Each number is 500 + 50 x the weight over its row's rms, rounded and kept within 0 to 999. Layers, rows and columns count from 0. Numbers have three digits each. The size before them is the row's rms in percent of the matrix's.

# layer 5 MLP up, 1024x256, rms 0.0555, rows 613-749, columns 0-31
101:538452514477597511478533503438491525475486611582553555424533497459501549573587519591463439511449
102:477526496511540558502364493563510525580470450461455547513522462552460460469480455505470568525569
099:489554472469530462453442442453399454509521482436509479444485535435524492457532501564563522371532
100:442452381473435459528554501539468473513487450503470393482439515587431602479479457464523454457482
100:470441552478514417546429435495551576544539488475498452496530446460566497417442461486524533564494
101:506601569502513553455506519514483567608453485446448437540471524350466544524541601459540523505522
103:541452478521528500542490529457547437485542543463522462442519499511587480507488485500451510541434
099:545539491618489561550298593505440498434428484351418460572537468618555568537484507453565495488487
098:416602446489468536477545492438438416535580601475510497429491455518580434462507536427519491497551
098:506442485477571532518445464450516563507506486574511566532426424525398492494547512521407520497490
100:480514464465524507512475535530511543537417553598445519445446489396382525431575497483448471398448
101:541548511565427533480478424435539579490510521481475463491549495447596479469462405502500521475576
104:409462511462534445502415483538579493391475483507419501429589506551479574417482492529567478523559
100:463506486540501500488465503447449370464503432450502451535532437440580448509460484513478459534546
102:468548477493493475510542509455509496566524529541471550576473564496481467572582483484546433558530
095:495444509564568478446475549572441637544556470522495442474473516445485586514571439514471462629474
100:424512552561416415527444542551533521460506521486496475528474491488522510508495468426526464448503
101:448477573484516485454567491558436429555523546573453459446508474560473486495463539461569575509474
104:504481467503465494484491502594475499442458512461432512392600489475550568425427471394492519491516
098:445551527437466540594474513604463417464480512573490523516454539529640477448589579515539529503469
096:486481495421485557542529430534419391485487544589562500468515557504473532519461523478402478544517
099:527521494539544612589559515433450392491439475504478505499449461419538521588563561494536557581624
099:498568509467456522512495465489524501468451478422451453417474427507476527535481515456581536478539
097:548453421541460467416480509448383487529490448442503441531538478521401492421562453523539549523424
103:495479480523449600437489418535469558536445407539501504513463491481435570452489507466442489527472
099:584526436459515527498592507489494549518538479458499519495527542477475560415479557423581564502455
102:588485465469601516528384513538456510401497426548529539474467518448537582541408463504550498454588
102:443504453542533530503505498529516468582405440506508528514420508564551528538583427602573583505469
095:521590486536552495475496512550601545558584515467512462451519504483496465474503508635524477532577
105:513493444449446527543429505451538483461463571538466426379517503413561429513464524525505485579433
097:453498507570520572455473494517468531441511442488438463414521484535482506521531427515438541560493
100:479494523480497448526492523432609467452439526519538595408490437487411463511403488581565523514454
095:467558492557512547504494502553497424489478438425494517611499448500525520462481575482546476477398
101:487527532530624447551430569537574518416396552483513610467594503425493454513515544548491437445524
100:472439445424464541516517504567488501468463523509458477526418514465462477513535516470516514566564
101:496482480475484493367527482576551430520501468429522527489512582480486575491538469484454586625533
101:469555434446559535526476585514506529415524508561444425523422504378422492372339489440568502476514
103:459556578549506520428553501545458424386584536549484452531516484592564526492487553514495467552475
097:439503518458398507542523518461514457482560525580452446554490385440495520452561510613514579430439
098:502497582445442500473645447480489560507615526481494549518558454524424466515555528493478517518378
098:618507431519486391557548528526551549512521551540483578539496515532517403488550484590484512625526
099:493464510518471508497542515521420461460588531528550479474424459501524476534555456543490523562523
098:523466555505490516570465483590566569565501472391410501582489566480568572401530431457448509456439
097:516573565448480492504551487468494564522486565470486512460463457507547498461597465508611575436561
101:485532540479501477557528508452478534408458479483437464509574519502578476618433486487470608452559
102:565518480480468462466494510558509476518515521493495470568476494567352419504469480502471485517511
097:422452558456525567508436545429517526494439487485447422530441516505486468544546475486504519544543
100:460561485487550405486567490508482540485424427497517530504440481482521558556473464498422486473349
094:433544472516545494500509541395462582564524490438483502512505493511480445535467498551559499482560
096:600556458507452540440581551502549512464501447534530498523526518498558507488558503430413508505500
104:540569449488514449483501470514636569580491517484476545558501422565406581470460436563410463538455
106:549530575532438374552510546574468544522483560491490529431517533511437538469467516523452486491547
099:506547569499512561518550492549454542522452478511517526504509563478564525419452580574498490563543
095:475427553491580485434538523502582462439470617442478512397471529568561453628541469484427445468438
102:517453563439420560546482571451545505436483521541455441515463418443536502502582516568589529561520
098:508519504514518483482491486543496540534481465509507496458541503475581534449510550454510470419467
095:467462477530538501498482359512495541479446467478474528620498533436531498516493463531445457542499
106:562554576493426539528468510575523468456461509512484532526539486536472488499513426457449483498526
095:476551468479427500474559517487516643443434505501515531513458465508410521443539430516541516447453
098:437524444497467413511486491421507508436546551437545539376432433498497395433462500443432497421568
103:531488544504527536465498474517592455550455468461524519562466510517486552502557522517497539468535
103:540475405469556572541539497571586434498507474509529519484461560480515493557486491520551508586415
096:537464559498480428441533415562515488562498525451521496513493488537638508534481408520522523438580
091:553477521405560465439477506490501544469521460545515454551516505481509514545461525461490478481491
097:535535428476515478556468432509572515500479548579540532551500478412497542500504527483416485550555
105:522558454513405527568431520444495478506448533579558487573550427520412403515490565489540491437431
098:516428515505490439573530536538602495430429492476503478538589529604458527518494545529487441528414
097:507467462468540536517503549504400409425529500557511554438556580487538509499506507604569584475431
100:587555486469530497532514520542457507423563524477502563416517466590452560510608472433480532445491
101:462482503509546538549509458546452497522455531470566467543512474482533504504520466461563593452457
103:463524472509519558470520581592444502510526458437545483437407499431480595475562452483522438512460
101:489498594502445532495514538492533471538443501529496496519552544594550574596620448464533573392405
106:643542522529515455496444448526473523502546516476461516541490477528527521539455503556460470464465
099:497534578554636517475549451493446506429525491518492491534534490536417450449488503529551514553497
095:504571414528556520561474529501641526541464520530435525549537541463464494443520545446517523533429
098:523445384563420564378387523491472472506525455445510498521510512465444456492480510425488482489586
102:451467462518465537475516516586549413525418554585451399508580484546416519516533467560463508540518
104:512536511501459510471467608446487547561567479455527474494420433624480542509428466501510511479538
100:537522559622584432395510518498452512558547428453495489530526514483417568528534425407517497495449
105:464467482528507505482491462506487533462513436504467432509500521546443548498450550432534514609497
100:542579532524469516459512444506466493490484551368501425573557489491602524527459431482452488601518
100:457528430510516500508473447556463456561561517492456446598492536561505504461620550550475496571387
098:482515521445440407445453572471528537504566574546447541451592463534476400563601410493525460531451
102:482535492501517438468536574494549518551522442444509459413477493443475484510446514454487452479517
099:539520464403558513554454473531538499499481460534504447612477585562579525480500523537552408498479
102:472469527527442531450399511399554553456474556504532447487536506440457547469467602484554488471457
099:492518475563395536637505556507482413462487476526521469525540545526627471538423492590552538596568
099:460513446565466508467387449597465519444376434551496552526493476517514554559423507484444439450577
100:531510566427493542499481480576569586556430527454434458528470570514461582454526477457514519512585
101:521488553537568445502460573656483427450458486529490464467480574473485469410600497434485492535433
100:555481494527537504568560486519457578502552487498440586556457453504549573522504401526518538489409
102:519570576483567459539461560475531574470519510414602489482496485486588491492513553561460447424486
102:554575507531505461445522446590512524451456443506582522496446481486541565426390586586496520589533
099:548644484563433452482461452531569545480525492576547452459514487456543394477508522443542494543521
104:504555485546515457499524554536497480603508484529485429522530436530395536499449432445519566459562
095:589480599510542585539520443487403476503460401515547454496473471539572534468469470592523440503454
099:443561466438520481509401572523520579502522458520518405581494473572494545477553488439522360534453
098:527457439541469483505448456546496590451515531560544576470456484502469458514554514456505500543483
099:408549507523559519505500468393505485436480480497566474409476579432440504473481515424491450482487
105:506479513544551469518481517521475590417601412481518433488441499543535568494516479471583480570496
106:439489569523525512453441458566433588549524431496505459347498519554457466488467528429452503523395
105:470450596477533507547413420519530455593539477463572471494495428515495499617482398545541530464449
097:467531549463517439430450493514569550531451493392540471529503452548492461421521561541493437533537
100:576485538498511518539534569436494456531581540491432517475555483553451452586481467464527462539538
103:412519403509508441521471616482545515472560535500523476405481377438601609552465535487519466465535
101:448396537492528490555438425481525417434565547473407405487519532483444597521488529472488588503507
104:493477488483521546349483495537513501532462571570452468527493524516475535569489506530481493548507
108:473496477484521492513535549510511459464606551424485484508453523502474580524628491485491562457531
098:498470350461458454469468438475526531511504567469490552570527479444547517468563518479519548527555
097:450563495467494451505517475585552563485543532536509488503504444586505503443464452499596458501474
102:468560391598602561443520569518539506374527561481482445506550457572481484545561498547541561479529
099:458504480422518523551469496369470475547553621513498526540509407505454555489475496486525471390469
105:480541512419391491445546589512431536543431403559487547498570462525486563472441545553369551435544
101:580648475569381447425466530570495499563430558525498444543558420382501398521502507478451428533425
098:474513489574518496531525565517535511575412549469371418556525489518494474515461470486498465538462
097:469474542461448545514443529500455584394478420535434504412501563493537558589532421452544527508485
100:473485540563509469574516411541526438405554499494543494557504463531548464567425496615468472451455
100:504485610513425497472526590489495538470415405487478464519521511529539500570499502450371515486570
102:460467539474498517598621453554597404505475564560568512487544452494549449541483544489485558447448
096:473455500490460375483536383556470496625529544447417482573461506446547474478532543535527560557502
103:448480474546478541515449446515448472500425413442474415533553532522464532488474482572534528471544
100:520438454445460486499548454514454411433492598517524458360439432454496451574521521483545531573499
099:578450545535525368504534437424467515546449548534506535492513499555566463532418546502458457609541
098:644481512477392425543634489573432493583540562508541525462547459522572482531519451485441564451486
095:481445400549495465534447550508437576498492558508493423494477574527550523568463434547551496477486
097:447405541532570560480564534532533481483589450373485480555549613541503441553537436540524519424499
100:500490661464507491528505486472516473536567566436527447474456470485508524490464494522440520530511
105:556561525545558460491549580548535460529484582471468535449522524379498633551395531520587447518530
096:481505523576472511502545534404481564469551557401545585457436526525499448473576402475497493513586
101:566504486612417489473494531527429577589543569516515593417469496482556488503499487508573613493556
103:515445471506521469510408428479531453508532445509541491531471495540541449486487538450428423541479
103:465476371467467549469477473573431583542561543511497452531522561530523519580517412423513486420552
102:521515431437636407534445514630569523468513600441579546418584469472555460440480463470420503483477
093:540443532453545494527450511546440492530510521374537522610519606520495537555527514491387443455587
101:549396539546515511413468530546537479477475404557544430563452600430498428531465464470576463511471
101:446524554419454518555524539577381509507476567427480422510552599508461470529451448512455501568539
099:536524459452512455490441503430486496447526559539577551530529454464445491376520518521456480513505
# layer 5 MLP down (transposed), 1024x256, rms 0.048, rows 613-749, columns 0-31
103:479549547558523409423539532436511512472571390570509450422511480487566419455401502500521496493528
104:510458509448574441509538486507473518615396417372481434494553605502491515493470545479411496496587
101:570521522429521665505574455510472477545560417505458480462453414475489579450502530478452517502407
099:507521585542519527432466570457499573571478576569441571463498543453581509503504530520518403535475
100:514444441567480558487518557531476537549534618477521445505516555483528514519484430509528575515514
099:632439426454610495547458516473468452522545507513476592456566488556575546463567357552416476521477
102:444568511545496515570482401567472521440582478523480514529484553465454475467516482445505462441498
098:535509428531522546523434429527492407548493583513484553487466514554519516391535579429505630501484
096:592460510499503521498446511468402471450549457486451524542591526456557540492485441484392406561428
099:546535459614482454502483503447532489491526607574559444518449570520509517498455549486417509501462
104:535516587455476525530478441490543481469597491467472512600564546548479569494485571556514539523439
099:475508464558510510506437468517434484509606560515434465529447539452594459502472589415463420504534
102:431522486519434457556397474515493533436471580470495466489511490543528510392503470547552514512435
100:493444541585555412536536547495503488490480460480487503533509596429524468469492568480562453536541
102:452453521464469457494513521568507488537570418529455415418565613551521511570398453514453575549547
092:574437466411468391569547462511479535567516601458453475465503416506479521572499506473504525535577
098:434621534498490517469422569492542534484497527407428504482442552448574483507513539532475424594471
102:455408558543516482498585482549470429562549511559467501485487492559488417578575502427535481530471
101:569513443480485523464556454516508517525508469483440512484505524447545484440364488553473504485462
100:521487418512455484616516439531476431415535533478505564528457503464429541534443517515528487450400
097:502445431416547427408542502493557494562487443474445499538614501453483426505495416481572477469465
100:514481487479509573484424494581449519506458489555487445403470520481638423568435478405506468490479
094:500485486491390501484426523499477549439500506583511465522587556547477497508476441492503516475418
099:505456447532463497529455592393498525503537536510558589528548481604509446373558504621494504578500
104:537497599519453478475452597477504538465408469472576489509502562428460476476494534488476512543463
100:544460532509497562479461486527498404512481507539459486575409501511408380492503503447516465564451
101:486540507451420589537415487534450425479458503524458512436567433524503579441450476547584676446548
102:504549565481580435518496525522428527518449507385447485486462475474575533443592504511576490468471
095:488540428473539416457600498432445588531549546455506399445563490475503525456485481482568518525588
105:519465536539507377475495487596488373493561566543615524488446517395468520462459533515482532568528
100:534513508453425493551477507565522538473419550465426509473461443538531505531549531459525476484529
099:445432511539475470563466596569446538513463448491516496491452485545464518562595517503530515554545
096:571502544460411491510510565435469587536520521448462512431479476414545530499528420494487564392553
101:590534487442498446587399526498482557439476524496563555428543533489547457479508532490474477498438
101:487407460528441589581489513517497491463463474465462567553456521528589545547548421581462601457521
103:502443618512539474467501529570506530569521583563484525401593501457518518520450551494510441564433
099:524466539551507492473537517581522595506542527453516486503465496571556436572469552603499532557453
103:542469412473523594534527454519512557436508496508496590501574402420428574522563511545496365496387
096:493423509630467534544509435494429570528469521544581519570594527444491541467500423565483458436513
100:465598546553445483515499557542434429517521512478481484518535427593515598526454474551425389444536
100:528396550535492493456513649518485489531612540481509556445529554539505444565525472491469515487473
097:586447476537513559483573544443553536456525487469524580532504460545554465443542494566518446535523
100:544495445556513417507462493542549503479503522480575511478534554452438536540539439535528463387444
097:494444440536496598418482471535494507525504458413457507442584566390467560479463537575422483544452
101:525553441377565515602566480457567524612461529462528396524420522553455564459433503468531484584498
099:577595488507463506490595541461576508559488609458498379452419452413567489467577430528528469505482
098:476544521632526564512418560490521480515448520476531488458501484476496392496590559470557443518553
101:534525504549439513626442492436508516492564498431538481591475525502440530429458537346472457493493
096:564496432510538530536489469588416429509490541443504492441497478402461546450474511557447473545526
097:407560490488510480469457421480494508428480534546469513463395569461573472503568514502446559507427
105:543492521407571553490529555487520499475486317503416543458534532474530512442503537470476413522543
104:587501506467615537553434573465507539481519532496538413473478485482459501497426577417527543506456
099:504447634475463566576617517532426566510467489546477553419503627441503465498492516532458481498572
096:592539575571511459427538428502482509499507494443423387615467470573539477486549486494607634445535
105:467554600446558436461526528486482483496502386487480475506543551443441534484477558514519515440505
100:475456548482571506485429416437456412443493401491599547558424469512517513490574503470601619441552
096:492592537481470440476575415530530497529583629454501489573562466560436528549469481617549562552502
098:524515525453439524557484529497518482494518489515454508492436548495571458490501493469554551409608
096:404468526464540479451519407512404507527529489484475548468496465565473462558575588437464420527519
099:487554572610536481493467482462563467453517508520483508476549448420408456527491502525475472513505
101:480531454567508464648529486537544481503549467522613497563545463546531535505421586635523501596517
100:493557467479468592571455505480425509498418483527443609471455421555547447425457488586536591469505
093:469544470529564537467488482514551556553462538516442536557453503494414435529457515496534567525469
090:465496463518434544530468496547400502524533541555414449479460513590508611571564490526524526467510
098:451539414504458580479556574474505481481493404507554568614438489590545515496436477513450562380481
105:517481430450463431545438557471527589467548480537494460518619468514420497492544441601547399457528
099:514470420439463500508457524494537479389532493493391490464556537535467594481574432530473493532448
101:500454534581419470524526569452547489480506527485460466512494495480570518448504459588474418554432
103:583491507505505576493477469509531541524554476438499548596446477525463458491529538496418485483462
104:465525435453425514413477502519478601512481542518545500450456526490552456579555450506495489530454
099:455405584483574453410489419539445458519496528546534572486412431505496545461491528530478566460539
100:475526493418461574496465643555459470469543364549442480432405435461456425436571498493590571505498
108:526552504508455464513595500461464513466467468528472502440368479494448568487474509464527548513483
100:490475457502492556590545457511465518395522474458615505480470530551459488385603446670447473565543
096:460533477450461466443517480506485482470498424508469525571538542491535468504534468467446438465446
097:541386457581506497505533509543467471497495435490467479428469478493518408454444543381504431539553
098:510454466437481542522593460495474450465504513529361500550581535551571583422502503518449460573509
102:421350549580567449538507533555424537559566478479363548410485508512411505463554481521446481539602
098:381480551486545501548451419535421473435486421530572495496447484502560523563512538417484568533557
100:522439402515532539424510472461513551448485529427498515528507522474621482490516455506554500406538
103:470424524525592547482533484551587442465456528525523482413465552412568555444596338451508539494560
097:562508538523441504560435526449509529546504590533524508549531491456476530452544509495456485542518
099:523546364530418465525499489455511398438479517512509414437478583464468528546535431521472521527594
103:441538530428482494480563530495557432517478417510564551491500579498562493465436522514436488557589
098:473543479455501467533526501518537417520493408502489522520520455581538512426519563492455413479525
102:486445551446516613476553426586479530447511474402631523475444523445537444524523450528497469478535
102:544501509448451498493430535462524483467577474478481584498537427490571490497487481509373538537488
099:435539532440600526468583512549537470509531630519552462474455474524458462502605448435421524426456
103:529435519471481513486421494506488442522453644503469524487483474457548428457464474562475467472471
101:479554387434504481462497484427545540504517522430515525583524561508505467491558530502441619441609
099:553492493537467477472449526456544557474525497510555423458500460489507457445517415497439548545525
104:506520493434550509523438493515551466527432525512535523529487487554619526350437583479493506536487
102:605475530514594591440521543533474514478390508549444512459478528534578527543514454563510492472487
099:486484478513468572440507413466493577522512495468560464486477541558503552562516519549434500492364
105:493443529515525557494466455456509536463512506480434498502415588417535504430456465577521521479578
096:434488550552506438461466536510458443533392491486604415496576544535517556439511512437482523540535
100:406520448478488485444504357497454515475492404552581513579540521494482431514474443463538513486501
098:391468529486456456470449427503497597487517422434451532496508413538615522428554487535514527451535
099:509498565466450612495426500518562519441512420560518445495444503534467421560546586466499552634461
102:493501556520516488523523537503449504470511558492568590507526571490573649590541428444545549480502
107:536486529461553444474495505491388417518459468464485388443522495559517565478440489454507531518426
111:461475562455478553517568539409497433534523443454388534545543473439442489528453489532534579563485
096:499614492537450476406577578518424564542501422572533469543495512475529477460591551467450518434461
099:417486473493464456553482483543464465521564447409439477438541473544540489552513415521530529469505
103:449465540525520450526475574508521483442429541442530417489467479528461514443388533545453448508520
101:608534492590484502503471544525517526431490522425462555519533494500568571583522507464549401598583
106:539448435497490434403440482495547516357446463498524490519488538559507521522444505532479472541447
102:571479526405443481497461469419511493479507442504444464472467524508455538536517507375503515555449
100:612490406490507380541493486382528512503662584510518395430539564412519571550473558527505517552511
097:485569516504484481515504609554499500475417499569627561457531549507484565480537490521538535462375
102:487535412530408481497561524495518523526473537486490516520502495477495508505451501518490436461524
100:496449474535502486469503477521462423623445428483520530543468451485484539489585493439568557464537
104:539478514531537482448469509544567535595533436547496513517475546489462551553511521507452562434546
101:497535503438524505488519416491553408503527401473672475585563454546516521586508534480509495492450
100:505574504456541540517401527446539480593485552611411523405555496521428540489501565474436538487451
101:540505485609560450529531572569504507448572538490552483610529604507442487492528399482480516531575
102:449383479512464504435522476477560473533489505436458555460455402489517415452518490475558473564573
097:493522505532490600427508461462484497425498555533465487440593498426517437413561460483493463507495
099:507507551475452467560545523536526399440504582469508474453522536484497480514496463528522555515430
096:538494521560445483541485479485486396527566474463496554401502495475454468474476493461550534454550
100:412430521498511441401538554412518568557446522467514439520423572471515490548550508495540484581503
098:514595524423568490478553487580519481571503463482529549476524423501448615524549496449452536611497
099:500495507473487563437512554515535517543435503413505623498536574467548529449493526552457474533490
096:524405436616442504462542525531500498507494444515559453522482524542436521483559427512469543530446
096:550590558617540578554497486495496473494471537535512531400481552542446467415452439540558553454537
099:461403428493538607426556528489474544438533537427468429533482596474417468519463518541460561527439
100:449600545535459525450420511506652519563513495483530529443396479521498449471400513451452533467495
103:403480530451499435466573427569490479531439552487483487470488481456513603479525430491547553425388
097:449616531520499523501458426413554450575469403521409521510481531485489555581547500471529474549466
096:537503464482389504534583440558508516539429430448564489484488546465454507515530438543497534542408
101:528486404575544542542501541439530536566532490442478441444472549516628493479455513510535449527491
103:451492490585494512600507483421494447507489534505451472501484426432538547514433475415573516538396
102:512535432537553522504527521520559495448515478463530485503622522439475574514498541465537490490551
095:612507481617587543465536457459464472397543595501515496544534442518478476401521507541506517484501
097:634543515484543547543463446552507512487451577535458541485531629607435572402474527498488534509500
103:522464484544479512507568534495427519478671502556405540509484488545490521476546500468511459533489
100:474520503515479507493480470466484509434485435537514488504462568442508501532491483570405470459478
# layer 5 MLP gate, 1024x256, rms 0.0572, rows 614-750, columns 0-31
104:508513599555527468542579483534525413556381421491538554449549525576555536540422477505599478493451
095:479539578361538506522460503472501623496489450466513414577468479558526506488501524567565448485550
100:514488452490406512486531403467508386537492534472487527532475414516474511518529534556452404509616
107:465466420427583598518484484433545489430457490628509505479463490463501521505532520472506529532541
094:547359483544566482490511529478552484497498507555498457500509496511477414534477469509471536581564
098:454583442442497469499459425571434519526435458501503483528496500387513535508445615492489396407584
099:524526559472522497521461447483505516540488332500497481541494488447461466533411531469495444383562
098:366466474473528473551522557530458431531490506503552452510497583546443478471505520494553475463497
096:482437520482438568487507474498524465528437503504456487422536483431432503565570496489518527487511
101:440468515533460445554535433552475353529520446438569464585426529469577494495372558592479532531552
098:512526465450523536576460418506584525640522478566546432439574568493494405427514504420490389479580
102:410488494494595455571446425436485509545479549476505491462566556456528552586560567443526341502505
102:484462494441507500530574463496527515491527559577431479524415459416470525510567457527512517556534
098:493515483478520593510465506564477500578383606462527472526436545540606513493573441455432441446573
089:511477482449573368434491596583554510527584580471540499543471566437485542371482533473540531564520
100:478502571439511511607435454522444439423483570538411491560598503395561435491458559525434512487532
105:506545560539357533491599428552542513415539471511443482564571586525523454483429579548577536633465
102:465556538516518527612441488481497496501502503537467454504553434578500526523454593569546445440471
102:534444421475615482540473513536531504535441436512555533474485487583467530504539472471512544538506
097:351488499492474540591514495396476559498561534550466499627523578461411445512497545509575468449494
098:458484402543505473572566535497612481487522561445419530534426459428468440468511434435521477476533
097:532444457429489447528449472492566550448439458494504607492462453480452423517531498532461521477485
098:472503553552500591453476459548461451501497487478449410514482462500576463464505436424551447472538
105:448477609485504517528522473535499484529454476455492481539555524520524496505609518523627507535541
095:518461590542503548557525509565492564539564457533475528557525535435450527461466557526603577496572
101:497431584456486465442437542441500505403454670489486509515501559514462489561501486474525530495503
107:463467533461582451630585497442482451502491486438500452474387499403537369392518585522494449395561
096:561526558539512568449561540578382411451441509525478485516488548515481535515548481512505528446435
103:481489449483488509541452543512581463491506502474531465529438498549487447539421487530498536551600
099:429454440445483429479342578527502470516520503571486542614508564497467522525509566466407461603461
097:504581523432495500504626465536574490456485457583578490480496547504472552487513560516500493495519
092:557413464512435526485493492488588534437578501478499537470450474447526466526502472547487507462512
103:574453588515574533618525543429576533413435545553528491591493539496596521509466613481451500487543
100:512471449473530502603451468422524448532498489532479536524468477434440416447445554534476472524629
106:428488424420514509450511552475494407517523484579475578517562666461543425534466477468498543532587
097:531517579546568532575440493556546431466481559479525468453438517455470441510593604527469486443459
101:538501408464482519536478522476395491489462508609399491509539526487512500569549515595497494545568
101:432470482430571451554454546477580515454553566568485463547478546612497410511495572468556478589493
102:567550551486499532519497520417522591435499378445493459491534483647504389457504552404536383495480
102:438504479447464539573457453549567572487519556551467471499454423266480568503478484503544489562501
105:522445400626484540546433575539417525562568457514520519500488463425558464538461456546509461529531
097:534471597545486537486549507491526508481528535489412522520477458480483456560499474528390484495530
100:528480548588519516483535563446603418445501575538513522539494570552534455440440440510462505509552
099:465527574537506553544512486582460496490501469506516496415487533469526590474571495464441461520523
095:484544508488474489557560476520502521528476529458504585525584470571464548599596457465441467480492
099:487539480390540545548494503484565423507541415536529434481486516573518403531530599535491499507486
102:500584537495557434548548484545527546497516432494532511488373554553513390481471538546514480524556
095:486521504501537465534566418457512561421511530468445426377420536602467579566436571564470441533440
096:614494414460462563497484467500501417516456442467545546579500537548490471431603551450451440584492
105:471501479584501458499464482566596489449437418469543528442530495536525501521545487554585446535460
105:574490497562519466616470465527552430577531536544416503497549394417474463483460508529495430537488
098:599477496424498461565479520552503503499467563588494508493470507448563553499460609486471421555530
096:396473422512516433479463494537502394518488493473477436504430473444466521584505413428484478560548
097:449520555479536533553503507467537432484488444506623490505456528473500614416507521532453527497514
099:462537591528601500583443449554462431489551589536509491544450441499550531460522472443489508561479
093:471545602510502533532486492540612436487457522409460488528506452476490552543570540524538477498557
115:540479519475516472547531520489480452544551599561478483435479568507533459531497480531497505421514
091:506499584487521544419581501483470431463611502454498494409451562488499528498460480587563449515472
100:493489403584473436524527508552503512499504558487478453532492597469558521398540523450551501532418
106:497477486474471530516464502553504488563554529559524446496495467535571469532380524498540536440488
106:480497522454507512579516464468631452510480528464496585486466580462455509531474458491535543502535
103:547454491421436451546509439524421480526493543534527428433612459585620517550496504531513444530461
100:454409483525529570520433543550533451549523601536451505606431511356533518469511499533498486471524
096:577388490530459464391412453514483507498476399475532485555494547505493447521466444458453489433539
106:542471528491563531571493500432454549475508457512516501555505559487518477506541592506423538527505
102:454454537461383554490531593455479511508488427477488400548497503421645477443474502468514596482436
099:531494483511548493470420582424524488532529459523452489414450521586456452674437442412574400453535
097:433486487542487539568490515537523490561479516578488509483485525501547518576495514431527410454538
101:482507512361535484423486519414547594499532489518532485509508493478367428568459561466575393520605
104:565464572479474573538486562394574527479441440506499423474508553505508472429424548450604494547470
102:469516515564462558547376579528482420532492500520482493509510458502531501441415520408464398552527
105:475449510564549536495497561433522474545485561511537422554604518407480521529471527465582518498545
102:502613457415514472482447507429484505539517455532536394609486503432520462555470435483553389509569
093:425507587537606526561481491530540478514526502505495525425485431476453514483415494444584588491481
097:439478500491557428535516496446511438469426465492553600542448428492532508642483482455505496477596
099:482468421546514550522599424514481497472442462522555494401468382494533448522438471572470597511488
100:588493430481448540522474524542437439470544470519520455509476483475541473494533444536411484450514
093:545562414480444497507405564494507469495405535498394551498605520432463421504458506592542487525501
098:478511433511499503595503590470510517497484537486513628498519445505497577538499455401480491589566
103:445462532517523528516569425508489477596540530425521528446537480410512628477542591461485520522462
098:476378419520478536481475423471450523504584473545449494506578507463507489423485486504576559532421
098:489527477499473577503508515556529573559527514507505521609518477444442422417430484452521465430438
105:439493451581518552588363520493425471523480538494479474518545431464460493520499412483556445505490
098:596536485521536437491457482447549446567440440554497535468586538489485593450499639543456419627494
095:584432531534483580485460515561565549565454497435510469530417511458554598450489485415548372380436
098:432431528566412478519498449430510472571536476451464546461445485536602368489529470502410533569626
101:462549432554596450498545616530487537554500498505515489505529416518541481441528518483529472432571
101:512519480423527512537436510548480461544563537562471506538608460401471559513591582537463563569497
103:628530505574512480477509469565535516522490487499532490469567482436504421514451537514473470575495
102:479482478390454505491600446596503497510353469531432528538489444483408606544532508394462498482465
103:518538644510518565605463514535641456526447500483438551419462429456534473428533575452380423473524
102:484540530456590634434501537520517484510441536605528522412503484556371501478525424432494526603524
100:430485542506457532513536532556568639523469488498473559477489606559495483460418471523487460460422
106:540421515539538472511509418504541488582503601515507611463450470478473506429529490470453471530556
095:427535530477410467473444551517552464477555538480465499514487593480555470547434606537505449540432
100:467448540521445451495495506481613498528579426490489521437426462518504482372493429479495471414482
101:520498494489507515579479412483418507475497523456543434491433548434573544542431459544415526564460
099:440476448527492558488513568526455390420487464486479401503485633455411492549535494562592553437474
099:503501459503445437470468557450432479558571469434437544539493511424486441466451552461463472538555
104:528493557466532456515466544485568471523435472471537471539539588504480486466476533513483388504473
100:514443474434451473476525477494493484463542498485519482594475467444453505458540564574527499435469
102:483433525554497507542501480529586493492451479569483422474512480436578508557496549418549471552561
098:473462562536474381523448466505509509511474475527464431526543481473611524510520496508486549478467
106:512483531464511534495438522538566474569456491557558451465471502474457402578401520470469544577507
099:514440438579481528540551393609506578569477561563464579579613495419459569524527509452396498456507
107:486414464501544522529488514443530484562440443470488434458418541545561447549395499516469461579579
105:447459483502451478462431582513500586571540548471523483549444390412541554549514461413513439623565
100:449484505461495573478480529477542423493523474461505453460556544481576515512460509539515442514510
099:528413488501428504515506567588463525509502511402444470497492512471503535468451522483563525576466
106:487454451537528483555428561488417491514500495464505477526493532545507424587547500485654471461455
092:442518405440535476495589423515567524571468475544465384461502513533510535536456421551427426596478
107:452491526505558535518499425647533534510530573576447565504498570477425448477513442497522500564535
103:424398588476454513428505537519494462563555557540494466515500518365457503436476468496488513546468
097:433529481482478476531512527485500401533415511514446530528565497601475413511579397505498543475454
100:405495489443501446467500514535536417539575527454553403426523478438465473479445545553465374506546
100:481435487566470602510496465502545414511513570475577574508481517490496490575499561459538453612571
102:531470531443507493502517564489463546483484544443390455448452541549532552359571462435502520517663
101:539503570561571493522536386596568441484477559627507521412511463454594550589493465463581528483513
096:409391528423553464476548427482489516532450488493463503517482555466536503497498465509526597556521
105:542547577508545488480476483557506481611519514551462536488438490462455468490443504528520427465508
097:462512489469446488573475527540563434570570542508509485530514477568477512464457518511486469504519
101:467509452526629559436474509492634490532534505612473463452515565461504539569525482479467479490488
099:586481528472485584587447517555516500526470519501408455466442510458549477592476549506497495461495
095:546394511380404551504599398546478528469482512566497600516581504506449453402553471516483472486510
100:529456373513423483542560440519437537468559502563554524582522451581543518493519433497497431536622
099:508420547513558510438543487535505528462462516504506523549485576581498451523500521537575488521554
103:516440600484598621517537481454522509511392543554523448567503515502472498467361560472500419556503
096:476462460504525464479511536431492508521489492444484556460476528423516560499475495459529498515538
105:515498530515406482523518465500586404485562525536420514479393517433494538506427501539548480488512
103:484523508405428527540548417518442502502570526404447488556558532485395490437446531513574546487532
108:557489535532501514568566480571575529517370500427500602509524496556559542470640529464570521550522
101:422535533487559521516468535512448462441548502578524452494460549482566515540449554495516498527545
099:511407549485529535423520459540495386552548537410568570498444559615498507577423556589448484446427
100:530510509458462459615476521484518538439481539509446437543481554469587433476520508436545502429491
101:478535557420532546548454461504620470529531466524511501485428509404474567497448521558591436527530
103:588395606469470497419496460429519475568446488500544397480489556527540479546446485456478379513468
095:492510498445508511528471592482482481504491507501535647494476450523497459511532470492549533580515